Each number is 200 + 20 x the weight over its row's rms, rounded and kept within 0 to 999. Layers, rows and columns count from 0. The size before them is the row's rms in percent of the matrix's.

# layer 7 attention query, 64x64, rms 0.214, rows 0-63, columns 32-63
079,184,238,194,214,184,192,185,237,166,202,189,226,223,188,226,203,202,220,166,215,213,205,213,202,189,191,195,188,203,230,213,200
103,158,202,184,153,186,209,195,230,213,188,176,212,196,191,213,174,227,194,197,216,196,203,187,197,231,223,184,209,189,225,180,187
107,165,208,202,141,209,204,219,189,236,205,209,203,202,210,203,203,211,223,205,230,196,187,195,212,203,207,182,203,206,231,184,198
126,186,187,166,212,171,210,230,229,209,197,191,220,219,160,202,212,202,173,185,243,199,166,203,179,208,214,188,214,186,221,186,199
109,183,202,213,203,206,180,241,188,171,172,187,199,203,226,184,234,184,194,233,209,168,219,193,182,167,224,169,198,159,216,169,203
115,177,212,195,201,181,170,207,183,173,197,183,207,191,214,177,193,221,211,205,196,240,188,200,203,168,161,195,201,191,194,204,206
108,205,195,250,182,179,195,201,165,186,224,225,189,204,208,182,214,204,187,236,192,222,194,167,215,203,196,239,201,209,193,205,170
112,238,184,184,233,190,217,204,228,215,202,182,173,200,197,201,216,213,199,225,200,191,229,217,210,194,179,193,203,172,213,192,163
092,186,196,202,157,160,202,219,210,223,236,224,198,198,192,209,189,215,187,216,244,189,182,190,214,220,197,194,195,208,226,190,201
082,197,208,200,201,216,228,179,176,240,198,202,194,174,258,196,213,226,171,205,188,181,222,207,198,199,189,214,201,249,177,156,212
113,210,209,204,256,207,199,175,170,187,223,219,177,194,263,196,219,191,204,226,179,215,218,194,210,204,182,224,201,223,186,195,198
102,202,229,165,160,198,193,191,222,221,192,198,234,203,176,221,234,193,207,186,220,205,174,198,194,216,214,167,203,204,221,197,219
147,197,188,155,201,186,219,226,228,225,192,198,226,233,163,206,227,186,185,208,241,202,185,203,180,202,227,192,216,179,230,178,205
146,217,218,219,202,223,182,194,208,188,213,177,175,169,231,193,197,215,218,209,159,214,233,200,219,196,169,204,180,223,181,226,184
114,199,196,220,197,194,164,209,154,169,197,206,167,189,226,168,183,179,203,219,227,212,190,216,182,153,173,235,207,207,190,183,181
123,176,205,187,190,169,196,228,208,198,169,178,213,226,223,179,254,212,197,194,208,211,230,161,165,198,223,176,214,189,240,185,207
107,193,176,207,163,199,187,209,184,179,206,229,186,199,191,194,212,185,240,223,229,172,188,210,193,254,218,218,199,202,187,246,217
085,197,201,217,189,217,189,194,200,215,194,185,214,191,236,212,197,194,191,226,182,193,237,222,219,182,178,207,199,215,216,181,230
102,182,238,211,182,227,196,222,204,194,173,222,172,185,170,206,163,152,210,226,211,191,192,220,199,189,185,251,179,172,204,208,203
085,179,206,239,182,202,192,188,167,204,236,187,184,204,211,185,236,192,210,184,179,221,189,165,200,215,170,236,221,173,210,220,193
079,174,207,234,181,210,185,213,205,195,194,194,197,196,215,201,175,178,162,188,216,213,188,206,169,200,207,221,191,227,192,195,166
078,185,175,176,189,203,200,190,177,223,204,176,214,199,197,210,209,180,196,167,180,184,203,201,182,219,238,163,227,226,210,162,207
094,215,191,186,213,197,243,240,188,229,201,183,188,207,181,208,209,208,178,189,202,205,191,200,177,182,216,204,223,199,204,157,166
088,211,189,223,184,238,233,159,194,195,240,170,205,206,232,204,206,226,197,221,204,199,220,209,187,195,203,186,200,203,171,211,212
083,180,219,193,240,221,189,170,211,204,186,166,229,202,194,191,199,214,211,193,181,186,189,207,208,154,206,161,179,206,213,185,235
089,199,212,190,180,218,223,179,169,245,239,208,190,189,219,202,235,203,227,208,185,205,198,185,236,221,194,190,214,174,196,230,216
069,171,178,226,179,208,193,218,188,178,171,199,210,210,206,197,222,168,191,198,197,208,196,197,171,182,193,201,209,202,219,155,214
068,217,202,221,227,182,164,196,223,160,193,185,182,206,208,165,170,227,210,215,208,213,193,178,209,196,209,216,154,199,194,225,180
092,185,215,195,185,170,219,198,228,206,247,243,185,182,183,203,193,194,173,174,184,205,225,203,188,196,189,215,205,186,213,237,207
094,189,186,230,178,210,207,197,189,210,155,196,195,219,214,174,203,234,176,213,200,202,237,229,212,206,222,216,220,220,169,180,191
080,214,226,198,215,212,177,175,233,169,205,174,208,197,213,186,178,208,196,211,203,205,184,195,199,180,183,202,158,209,204,244,199
088,172,199,193,210,224,227,202,188,204,210,201,209,180,193,184,215,194,220,173,237,181,181,202,200,204,232,173,208,208,210,240,197
088,235,227,215,198,189,174,237,228,210,186,218,207,207,201,154,189,209,177,229,187,177,222,222,207,231,198,201,200,160,188,192,164
100,225,229,216,227,209,221,189,190,188,215,226,184,185,227,165,179,205,211,197,179,218,226,194,195,210,193,215,183,203,188,207,163
098,180,168,171,184,159,191,211,202,231,212,176,202,207,166,244,208,189,164,182,206,203,195,206,200,213,210,176,208,189,224,190,224
115,188,184,184,226,177,194,209,215,207,190,208,200,237,189,193,199,185,166,230,217,173,188,239,195,197,231,202,224,198,218,190,226
117,221,210,218,175,196,172,194,220,193,211,186,195,178,211,193,186,213,192,195,194,228,218,212,223,175,179,217,174,224,176,220,188
081,178,174,173,238,211,214,247,193,202,168,216,210,189,192,208,197,227,194,173,204,180,195,216,186,196,239,163,200,193,217,225,221
101,171,228,176,205,215,225,214,172,211,229,209,225,173,203,213,174,200,165,225,195,196,194,192,210,183,171,177,187,180,198,197,224
120,173,216,210,203,231,208,195,215,218,199,166,219,165,216,194,233,176,215,182,178,184,181,197,139,187,181,183,178,170,199,175,203
098,180,213,184,200,192,182,209,202,213,189,186,210,208,206,204,224,166,206,177,239,192,185,166,217,181,208,202,214,201,243,233,211
095,201,203,197,198,182,189,190,226,225,177,186,226,214,168,177,214,172,153,218,244,173,198,215,179,201,224,194,195,209,227,211,195
105,207,212,216,178,212,215,171,193,223,236,200,208,163,221,214,191,202,211,200,168,221,218,154,201,198,162,215,168,195,172,199,196
082,171,166,166,188,202,213,235,225,217,183,174,228,191,182,240,219,202,177,167,228,172,185,193,184,209,223,157,196,209,219,203,215
120,200,222,229,222,218,205,174,151,178,198,237,186,175,212,170,186,225,235,195,202,189,197,165,208,200,169,201,205,201,196,222,188
149,196,224,227,206,209,182,161,161,181,222,214,186,171,212,181,178,207,208,217,198,204,189,186,204,186,162,235,184,209,185,193,188
093,216,211,212,248,222,187,189,192,197,202,233,178,223,190,167,195,224,198,195,214,201,232,170,221,213,208,216,214,191,212,203,214
111,196,170,174,217,200,192,211,191,189,208,227,206,218,210,209,203,218,204,213,221,212,227,191,201,187,220,177,221,224,197,201,230
092,238,201,204,194,247,197,192,162,228,204,197,179,186,228,193,213,218,210,180,218,207,225,184,215,210,191,181,171,232,213,184,198
091,202,201,192,184,239,254,204,191,232,189,170,207,193,214,222,188,174,216,197,184,196,231,215,177,228,200,172,173,208,190,208,217
084,200,252,179,223,198,197,213,225,237,208,199,215,214,217,198,242,206,194,217,203,220,175,207,214,216,212,189,215,172,203,206,217
090,210,217,182,170,206,232,189,207,199,206,219,193,218,154,240,199,219,181,231,194,202,171,195,217,194,177,230,198,169,224,235,213
084,224,235,223,171,224,191,160,179,184,195,225,198,191,218,193,185,203,209,213,185,209,207,179,206,176,191,223,155,226,195,232,202
090,196,213,230,223,237,203,203,180,198,153,212,183,204,192,185,179,187,238,218,170,194,195,193,193,211,217,253,188,175,191,232,213
094,207,213,188,177,201,214,208,200,206,217,211,171,192,167,191,206,235,241,228,210,187,198,202,189,230,189,229,208,195,190,194,203
087,244,233,223,189,243,169,181,154,190,184,228,184,170,212,193,175,217,203,166,194,219,177,191,227,242,192,226,188,230,205,200,203
093,195,212,209,203,212,212,202,183,206,213,201,182,216,178,181,187,213,190,185,197,158,226,182,219,251,209,220,217,166,200,185,188
108,226,206,173,220,204,208,166,178,195,173,192,217,179,210,206,201,235,197,188,179,247,199,236,189,218,230,183,173,191,184,234,204
088,195,227,215,224,203,187,210,188,193,168,223,188,229,185,202,188,193,254,232,209,184,210,157,200,223,191,191,181,189,210,206,193
092,214,213,219,195,158,203,168,202,185,212,231,193,227,226,181,192,193,189,232,234,196,204,164,223,219,175,223,224,191,208,198,209
086,193,169,198,195,178,223,183,198,208,195,176,218,237,183,190,201,201,184,189,191,177,231,192,194,247,216,154,201,206,189,237,212
110,211,173,196,167,193,210,195,191,220,202,201,199,218,215,221,199,184,211,177,200,153,198,212,179,198,214,218,176,264,194,193,243
090,223,251,155,205,179,216,209,221,225,204,211,192,205,211,203,209,255,209,229,210,219,178,219,199,205,194,204,197,189,207,179,172
100,189,193,225,193,215,203,190,207,179,158,182,198,170,212,207,203,174,206,205,172,215,189,203,171,189,183,219,171,178,193,152,186
# layer 7 attention key, 64x64, rms 0.218, rows 0-63, columns 32-63
069,165,227,215,199,201,197,222,187,217,173,187,205,200,208,182,205,214,195,218,177,196,228,217,180,201,207,209,211,171,196,195,198
077,226,208,192,220,197,230,193,198,212,193,187,215,208,198,215,208,189,195,169,205,230,186,208,243,186,201,153,213,206,206,196,235
093,213,200,196,241,175,225,191,186,211,204,204,192,176,227,217,222,171,204,179,210,169,181,228,225,215,220,194,193,249,184,234,196
093,211,186,183,199,184,238,183,198,172,179,200,223,208,171,251,195,169,188,194,213,180,178,201,222,236,209,182,200,212,213,191,243
084,191,201,196,209,174,200,169,198,191,165,185,198,224,202,230,208,182,211,232,195,202,183,204,211,195,211,165,158,204,198,221,238
106,211,189,234,202,221,189,182,189,198,209,196,167,219,243,183,173,216,219,221,199,206,230,230,200,191,190,224,206,231,168,207,208
141,221,185,221,213,175,202,189,222,188,235,208,165,182,195,194,180,212,179,197,185,246,209,194,215,210,163,228,170,211,192,226,187
116,155,210,189,216,219,205,214,198,211,218,204,223,192,155,213,198,191,183,210,230,181,221,203,164,188,169,195,181,191,216,197,207
076,219,208,188,208,176,162,192,189,203,223,177,195,181,235,202,199,210,177,204,194,179,184,165,246,199,208,173,210,170,205,187,194
073,222,196,191,215,236,189,196,207,172,189,172,197,166,174,196,195,171,219,213,180,202,200,211,205,190,198,208,210,269,218,191,213
089,204,192,208,197,220,188,232,198,198,202,177,176,193,228,178,182,201,182,231,192,190,226,188,175,197,169,234,212,198,207,173,156
057,207,194,182,228,161,200,179,204,164,185,213,175,200,165,219,180,198,211,227,218,221,224,198,239,202,165,215,226,220,169,166,212
107,206,199,192,189,169,226,191,195,188,184,198,206,211,188,240,187,175,170,203,217,179,172,199,217,213,202,213,239,213,209,201,239
110,192,187,173,218,237,169,205,200,220,205,178,199,199,229,165,200,225,221,217,214,202,188,204,174,165,187,172,177,196,217,198,194
117,199,208,186,192,200,214,185,220,201,189,195,165,218,216,231,178,213,209,226,181,216,194,215,196,194,188,215,148,220,194,215,182
112,201,170,210,206,170,236,173,182,201,222,212,222,233,225,210,180,220,156,189,220,205,203,195,206,182,203,216,232,203,199,201,203
079,191,216,232,222,222,220,200,233,217,190,202,196,177,192,198,237,210,221,172,192,159,222,184,178,177,230,222,200,188,212,172,182
101,198,208,181,213,228,211,214,210,211,208,168,207,206,211,194,236,202,213,210,178,195,205,211,201,170,203,205,246,184,214,191,209
105,192,165,202,194,193,201,194,225,182,205,207,190,210,199,212,181,238,214,199,220,180,209,233,226,234,171,246,196,215,188,172,190
109,192,223,219,164,225,215,217,209,184,250,170,194,194,181,215,197,203,210,220,166,175,181,159,222,199,190,183,210,203,169,179,198
116,169,220,181,203,225,238,211,205,203,203,182,204,183,181,207,185,205,217,238,224,180,207,243,192,186,182,220,213,201,184,191,230
083,197,227,217,207,210,171,190,184,220,217,200,191,188,204,233,209,196,198,209,182,238,223,209,215,183,219,193,180,248,182,219,196
098,245,210,193,196,194,194,192,190,183,220,198,193,168,186,233,165,212,225,220,183,230,202,213,235,201,175,196,174,219,160,205,202
098,190,215,190,202,217,211,191,179,209,183,214,183,208,198,175,235,199,181,184,206,175,179,177,198,190,210,167,231,179,190,205,175
110,225,206,187,212,187,173,173,160,200,227,205,204,206,226,189,223,199,181,180,165,230,206,169,219,216,238,194,178,225,224,237,196
112,187,195,227,206,217,167,208,191,198,174,195,198,210,223,211,189,157,181,200,204,181,162,164,191,241,190,192,198,180,182,178,213
078,188,216,224,155,217,195,215,206,205,236,194,191,196,169,208,196,223,211,216,182,214,226,209,213,167,202,186,203,218,168,200,199
096,210,223,192,231,185,237,189,219,173,223,203,211,201,183,175,187,191,233,194,216,187,214,169,190,203,198,212,206,179,213,229,204
107,164,221,191,207,201,198,221,202,209,182,195,214,216,213,200,227,214,184,192,186,203,208,217,184,178,202,188,202,172,204,166,228
091,203,172,181,176,222,185,215,171,208,182,188,193,167,186,209,193,180,206,207,210,166,208,203,205,232,162,222,218,168,177,182,208
101,212,220,184,237,194,238,187,205,184,204,189,231,230,197,177,211,200,203,178,212,199,192,185,179,192,218,196,208,190,214,222,186
106,186,204,208,241,221,231,222,193,210,174,195,230,218,196,211,199,185,182,208,198,179,205,189,149,197,213,184,201,178,208,209,233
091,179,203,211,196,243,190,240,205,173,219,203,198,196,221,200,221,237,231,183,170,200,193,198,194,186,196,194,202,207,164,212,175
089,190,235,206,203,230,202,201,184,182,224,175,192,200,223,191,228,250,216,187,192,227,205,188,194,196,205,203,185,212,180,221,179
081,196,178,204,190,152,190,213,209,223,167,224,183,215,177,229,181,170,197,225,227,193,218,196,230,221,202,212,210,204,227,180,203
124,191,192,179,190,207,220,204,183,226,175,221,217,227,216,218,204,175,189,203,216,157,209,206,192,211,224,191,217,190,238,194,220
125,216,200,212,211,197,180,179,216,168,233,173,205,155,199,185,196,220,192,172,197,229,184,204,195,169,184,189,175,207,176,229,196
074,159,202,189,209,215,213,232,220,191,213,231,240,206,189,206,189,240,200,185,191,214,206,205,196,214,233,184,254,205,170,189,209
105,189,219,257,159,195,195,180,178,224,186,198,214,193,203,204,183,204,186,188,196,198,165,217,190,208,187,211,211,190,186,182,177
127,162,219,241,222,206,210,213,193,173,200,217,217,213,193,188,164,168,180,194,194,172,178,206,140,180,191,212,196,210,184,201,213
079,215,215,219,197,204,205,199,193,230,189,228,209,233,198,188,187,170,161,189,225,157,229,198,203,201,231,208,230,217,202,184,215
065,237,209,223,189,228,212,223,168,228,192,210,208,245,194,177,196,199,170,198,205,161,226,208,193,188,226,199,234,196,204,184,215
090,215,210,199,208,175,176,177,218,179,217,166,190,194,208,203,204,222,225,208,188,232,206,195,211,187,182,206,168,207,164,251,178
054,170,174,198,223,180,198,207,233,186,205,227,224,181,169,214,161,194,201,205,238,213,177,188,194,214,199,184,220,206,190,203,213
077,197,235,196,245,200,207,175,187,173,212,178,206,204,220,163,216,245,192,170,165,188,191,205,191,200,170,194,172,208,204,197,170
151,220,204,228,205,191,177,190,200,185,227,174,153,187,196,170,186,218,202,196,190,211,192,164,207,199,170,224,166,221,180,212,170
114,239,215,190,233,207,171,207,210,171,197,223,162,183,188,174,193,200,200,193,210,167,242,168,243,211,199,212,217,191,207,176,183
109,210,179,214,179,217,152,217,208,196,180,201,189,207,177,177,204,227,197,208,221,229,172,207,227,251,237,191,218,202,208,234,181
091,178,199,200,218,224,181,200,180,227,218,181,209,194,201,206,217,216,191,209,214,236,176,220,222,202,208,200,199,237,229,219,183
084,209,206,205,172,218,225,197,151,217,167,182,226,207,195,203,173,190,187,187,187,192,201,175,164,178,212,187,205,174,179,185,253
108,174,229,194,207,182,219,174,186,197,212,214,217,200,218,218,219,211,223,159,180,206,198,176,211,207,215,171,199,164,194,217,218
087,180,218,208,163,185,196,182,214,251,218,215,167,184,198,206,191,199,168,215,188,243,181,159,207,209,179,208,193,188,198,201,219
113,209,188,229,187,190,169,214,199,192,202,201,175,184,201,178,189,170,193,238,228,197,207,196,212,230,215,209,183,239,234,194,191
105,216,173,222,180,226,204,200,182,194,159,214,177,186,207,196,195,201,212,210,182,186,210,148,207,226,178,239,214,194,198,180,230
098,213,217,206,194,216,174,204,197,233,168,184,209,181,183,209,219,217,203,230,214,191,164,194,201,187,220,215,204,201,196,190,192
091,211,209,212,216,226,159,236,204,207,217,195,178,176,198,197,196,215,188,209,237,215,179,224,217,236,209,191,199,225,229,212,178
104,206,225,193,205,227,196,206,208,184,208,214,192,200,204,202,201,228,183,194,198,168,195,221,203,250,212,184,223,177,183,194,203
105,215,186,198,216,214,201,176,226,195,241,187,206,221,221,195,192,222,202,196,181,209,192,174,199,223,233,166,191,205,200,212,168
120,168,195,238,173,230,185,209,182,202,185,232,166,180,184,205,174,180,197,236,184,175,192,194,206,215,178,242,207,206,185,197,202
107,191,192,211,206,184,195,214,213,186,219,229,199,197,215,183,221,167,203,232,225,192,202,217,189,236,188,196,203,222,215,220,196
095,215,166,234,159,218,230,205,186,208,213,202,215,214,192,214,175,201,193,201,192,179,229,199,184,208,218,193,213,168,145,189,221
114,198,173,182,192,182,199,181,166,219,162,187,217,215,217,182,204,188,207,177,199,184,182,191,179,192,205,181,207,186,215,178,217
108,189,206,185,198,187,175,192,225,224,216,198,160,168,150,176,208,219,206,205,201,212,168,193,212,213,202,212,193,211,202,187,183
094,190,186,221,211,195,201,181,211,177,196,171,216,188,193,201,195,198,185,217,248,204,175,190,171,148,181,225,195,186,208,218,175
# layer 7 attention value, 64x64, rms 0.205, rows 0-42, columns 32-63
090,242,218,204,195,201,206,140,162,163,240,192,182,196,228,210,174,178,205,190,171,206,178,149,222,197,190,183,181,206,181,195,197
093,190,211,210,205,249,189,190,186,228,187,210,191,214,185,197,174,207,218,204,235,184,211,241,223,205,186,191,208,181,175,202,229
096,193,177,241,183,198,204,240,200,200,177,208,211,205,191,180,210,213,161,217,228,194,194,236,205,181,205,199,203,210,185,151,199
082,202,205,223,207,228,187,200,189,231,204,206,203,211,204,197,184,195,260,197,232,183,235,227,192,218,190,206,203,197,208,203,220
091,242,221,196,192,206,185,178,179,167,227,201,195,192,213,204,205,204,159,214,213,206,191,179,214,195,196,223,214,183,193,203,210
119,185,166,214,178,196,208,212,247,203,186,195,210,207,196,176,212,203,202,209,210,192,192,219,137,200,206,197,204,222,212,158,185
084,176,188,250,182,188,196,226,198,181,196,226,208,210,200,182,196,209,160,239,221,204,186,245,210,193,213,204,216,212,173,174,195
110,243,218,192,199,205,200,169,164,203,215,191,196,197,223,213,189,192,242,178,185,202,224,145,220,205,191,201,194,209,221,231,222
110,209,209,226,200,229,195,193,159,223,214,217,191,213,210,210,153,203,225,203,223,187,207,214,242,206,200,205,205,202,175,200,224
095,221,175,235,201,227,200,192,192,237,212,198,194,213,196,183,171,204,248,183,232,189,227,225,219,199,191,201,196,221,212,179,210
092,225,179,227,186,210,190,205,182,217,175,174,218,194,202,182,214,195,212,237,220,191,253,183,141,194,186,206,196,198,190,172,226
104,176,202,214,221,227,177,227,166,209,175,209,207,198,198,197,205,183,179,250,223,195,214,201,211,197,190,200,207,163,179,190,230
101,230,183,226,197,212,206,200,202,218,205,198,197,211,221,184,188,201,183,204,209,184,183,203,192,197,184,178,187,211,162,155,204
101,208,201,181,222,255,191,161,199,226,216,194,176,211,194,211,173,191,232,183,181,173,206,210,251,196,193,184,193,188,188,184,190
095,205,191,183,201,156,209,208,214,185,184,190,211,185,215,196,236,188,172,200,169,207,184,151,171,194,217,201,205,208,224,178,180
093,204,198,215,208,223,188,223,204,239,209,218,204,215,203,215,179,201,238,191,236,191,205,247,233,212,189,188,210,180,175,214,203
117,191,187,218,183,205,194,225,189,228,189,197,202,205,197,201,170,224,200,198,231,195,218,244,219,186,189,181,189,220,152,191,212
096,213,182,173,194,198,212,166,223,169,197,179,201,181,185,190,229,209,172,201,174,210,200,180,151,187,203,201,190,206,213,200,174
099,215,157,205,211,247,196,193,198,231,202,166,190,204,190,198,190,188,251,208,205,176,241,202,213,196,183,199,190,208,218,176,202
087,191,218,196,196,163,220,206,211,170,230,200,191,197,226,224,185,208,187,186,151,211,173,185,251,205,205,209,213,209,198,227,186
102,229,252,228,192,200,215,162,164,161,213,234,198,209,219,210,166,195,196,195,177,199,190,166,231,205,206,198,210,190,161,219,208
095,185,194,159,192,188,214,190,253,199,204,186,195,204,178,214,228,201,179,157,172,213,172,222,195,194,199,186,195,203,224,195,155
082,207,207,184,200,181,189,163,155,177,242,195,193,183,200,199,201,206,210,189,199,216,218,191,176,205,199,223,206,179,201,256,215
110,243,217,180,197,208,204,162,181,202,206,183,197,201,219,207,188,195,253,168,188,199,227,155,208,199,189,190,189,215,217,225,216
093,203,175,194,208,184,209,222,144,205,203,180,174,199,206,202,188,183,207,185,180,210,223,174,225,179,202,221,197,219,250,199,204
074,191,198,205,206,203,202,226,241,205,184,224,216,225,213,216,190,213,176,182,207,200,176,231,216,205,215,182,204,192,170,176,192
089,222,212,242,208,220,198,196,171,230,210,225,205,224,223,206,164,201,218,194,214,190,200,210,220,206,209,198,208,212,172,191,217
098,207,165,226,190,219,176,230,177,216,189,179,211,196,192,183,200,205,228,223,234,197,261,222,198,188,187,210,191,221,215,198,223
096,186,187,224,172,198,198,223,201,198,178,224,208,210,190,182,198,228,161,211,247,193,188,252,207,196,207,195,213,203,163,171,205
086,176,201,153,221,193,200,177,245,197,208,172,184,194,184,206,227,190,218,161,169,209,192,194,176,198,192,202,189,194,243,212,170
105,216,224,184,214,181,196,169,169,191,231,193,187,189,224,209,186,178,238,202,163,206,210,149,200,217,196,213,209,191,228,236,202
107,165,190,213,186,190,206,256,208,229,165,219,207,217,193,201,189,224,186,194,227,198,209,267,208,195,208,190,220,200,174,209,216
091,201,225,203,208,180,212,220,244,177,184,211,210,200,204,192,197,202,186,216,223,191,187,219,178,178,196,173,196,216,206,207,187
087,219,182,197,177,199,207,181,165,224,227,201,188,186,213,203,188,195,143,208,200,197,226,169,218,198,183,221,198,214,185,209,227
106,178,187,192,184,220,201,234,204,171,212,198,219,208,156,207,218,187,185,191,179,201,184,197,197,204,229,208,186,186,205,214,192
089,190,227,179,189,170,210,214,216,202,182,207,180,194,211,178,193,211,193,232,224,205,219,216,205,190,185,187,226,213,216,204,215
096,188,203,212,236,181,187,183,235,185,206,192,222,220,176,226,238,169,191,187,170,159,209,199,183,180,210,206,176,167,219,217,192
095,235,192,204,187,203,191,163,170,224,223,200,182,177,237,192,181,207,207,200,189,203,228,163,205,209,178,224,202,228,183,193,221
104,205,167,192,230,203,167,164,235,199,215,198,196,204,215,214,256,209,204,188,183,181,236,164,200,196,216,219,189,199,209,194,211
124,179,172,214,203,224,204,222,176,186,209,213,210,224,144,210,204,197,190,172,187,187,187,194,184,204,226,207,189,178,188,208,192
103,193,228,192,198,181,216,209,226,201,186,209,191,201,201,181,179,196,183,220,233,183,207,219,206,183,180,172,223,205,202,196,207
114,185,222,186,179,203,200,261,181,165,178,194,212,206,172,197,211,217,204,199,219,229,159,219,191,205,225,195,213,200,214,221,179
098,215,221,183,188,188,198,206,170,192,216,187,189,177,242,201,195,186,164,246,209,199,215,183,209,191,185,174,181,230,224,186,203
# layer 7 attention output (transposed), 64x64, rms 0.124, rows 0-42, columns 32-63
097,231,186,177,224,217,193,206,257,223,193,210,234,195,203,207,248,189,196,226,201,218,209,201,221,201,195,181,192,185,185,193,171
094,202,163,201,189,198,205,201,182,172,203,148,155,173,222,191,241,214,198,181,190,209,200,174,151,217,199,239,233,199,218,179,174
078,208,232,174,182,158,192,169,203,201,180,209,213,234,192,208,201,187,178,200,214,212,174,197,179,197,209,209,171,197,204,233,189
095,182,199,169,159,176,223,209,170,188,200,170,161,219,187,195,215,236,188,182,236,188,180,161,173,199,222,217,223,241,190,207,196
127,181,222,238,197,189,199,185,238,212,187,201,198,204,185,189,237,193,177,213,224,168,204,176,211,158,161,204,198,213,173,203,196
110,204,204,164,189,175,209,182,162,227,244,215,189,232,205,202,220,207,212,207,188,223,163,215,217,199,205,221,180,214,215,208,187
082,218,227,161,171,172,206,195,186,182,188,218,212,239,167,222,206,189,167,215,204,206,179,213,190,200,196,227,176,211,217,232,177
091,189,216,203,189,214,219,182,218,230,179,186,206,171,219,201,183,203,224,205,220,213,242,170,191,196,174,175,218,234,172,186,219
097,190,169,186,192,199,228,204,186,178,186,179,150,183,237,209,224,216,177,195,189,219,178,190,156,198,198,236,226,199,198,191,187
092,181,205,158,163,175,211,209,168,207,184,190,165,200,218,205,243,201,183,197,206,215,177,177,170,226,215,222,199,227,190,212,203
103,222,214,182,213,169,242,162,202,216,201,220,152,206,185,227,202,224,198,190,198,244,190,191,197,198,208,226,226,196,210,203,144
124,225,197,220,228,190,213,188,204,165,193,187,175,173,189,221,189,197,174,175,183,206,210,179,173,198,196,219,227,176,221,188,179
098,213,201,158,218,186,223,208,219,197,188,221,160,210,224,200,236,165,198,199,216,216,195,179,204,187,187,204,196,184,193,215,194
135,205,153,215,212,236,195,208,200,203,193,185,200,183,218,226,237,218,189,195,173,191,210,180,161,225,214,186,204,171,207,207,198
091,215,228,208,219,206,199,190,227,223,199,251,245,203,198,211,155,188,204,208,195,202,193,241,253,184,192,166,178,177,184,214,213
098,194,209,202,193,192,208,232,192,182,188,186,160,210,182,223,216,206,187,162,214,180,194,150,158,209,256,188,211,189,192,210,180
117,202,194,205,221,199,211,207,225,180,185,210,144,185,203,214,207,150,208,229,211,214,203,196,190,222,220,236,203,206,208,206,184
089,202,221,207,214,205,176,187,226,235,218,210,244,214,185,175,219,194,222,224,183,202,215,221,236,210,172,185,180,195,225,196,195
107,208,173,213,191,192,192,186,187,196,200,204,174,187,189,236,213,199,172,211,209,188,192,167,181,236,219,227,204,212,202,219,195
088,212,195,222,197,245,185,210,208,223,194,223,226,225,205,220,164,202,188,237,191,177,203,220,237,183,197,181,154,212,200,216,215
120,215,196,195,206,211,207,188,251,207,192,187,223,206,201,204,196,249,199,218,189,208,215,202,185,178,197,168,206,183,225,189,158
085,173,178,214,196,231,167,209,237,228,213,194,244,218,206,187,193,177,224,201,198,161,195,208,228,196,209,168,189,181,184,205,228
103,194,198,211,215,191,200,221,186,227,186,199,205,233,176,182,226,221,157,201,220,188,224,215,216,209,197,207,203,204,203,187,226
097,196,200,205,203,219,215,177,211,250,201,184,191,179,237,199,200,208,236,204,196,218,231,172,188,197,183,180,222,221,181,186,210
115,215,173,234,173,198,173,170,222,205,174,229,245,187,224,218,169,199,160,193,224,208,165,235,209,230,207,206,181,186,167,214,217
111,196,178,169,227,224,215,218,190,210,219,222,168,237,222,235,181,178,198,165,166,190,195,182,167,172,225,186,220,173,215,220,200
090,181,184,150,183,183,236,221,187,166,186,196,161,207,220,209,213,214,180,199,203,214,184,188,172,189,205,214,221,215,195,204,192
105,196,234,194,184,170,210,169,175,205,181,208,180,200,170,225,181,193,176,177,216,217,211,156,172,227,199,217,195,243,222,221,203
064,193,246,178,187,150,197,191,184,185,183,194,193,229,192,193,237,171,193,220,207,202,191,200,154,194,202,225,188,216,219,218,199
074,180,157,226,201,223,172,206,219,220,222,178,225,198,211,181,194,211,216,197,192,168,192,221,238,207,209,173,199,188,192,179,228
099,226,187,201,179,226,217,240,188,186,196,209,213,195,193,202,185,236,175,199,227,193,201,224,242,206,191,197,202,200,180,196,184
114,196,187,228,194,189,203,194,186,178,197,196,153,194,207,205,175,181,202,189,207,178,188,206,190,209,224,238,214,208,199,202,193
092,160,190,214,185,191,209,211,198,233,210,217,182,227,187,192,191,176,210,220,232,168,194,183,205,214,231,208,240,220,228,201,249
090,212,239,236,190,183,214,160,191,198,168,196,188,178,171,214,211,201,181,198,190,231,191,206,215,206,168,207,180,165,164,187,186
095,174,197,197,199,217,214,153,209,220,212,208,229,216,161,215,196,211,231,237,172,227,203,219,182,212,166,204,186,169,218,208,206
083,205,212,170,227,221,179,205,197,181,206,218,162,222,163,179,216,238,235,221,214,213,227,200,240,190,202,242,194,203,220,202,198
083,175,214,226,174,243,202,202,186,217,165,190,211,178,221,181,181,195,184,184,216,183,187,204,160,200,186,207,194,174,179,185,205
110,225,226,222,199,150,184,183,195,191,161,164,185,201,217,195,204,208,178,190,189,231,206,225,213,177,171,195,204,205,182,201,190
090,212,209,200,250,230,206,207,192,189,169,207,169,222,181,173,204,197,203,205,180,218,202,200,181,206,168,195,163,170,180,193,197
113,205,218,197,185,221,188,148,206,185,193,243,218,188,202,233,195,163,218,213,174,203,206,211,168,219,180,200,188,163,219,228,200
095,177,193,207,184,225,185,206,167,212,214,236,163,223,211,194,162,219,193,225,221,215,197,194,228,200,206,238,236,230,186,197,203
130,174,192,179,226,210,223,202,228,217,256,208,202,216,186,210,204,187,227,223,197,182,181,158,205,185,213,220,190,205,251,207,186
104,165,208,229,167,184,200,205,219,222,177,199,221,177,168,176,206,179,209,171,205,205,193,213,204,179,208,223,215,169,160,154,212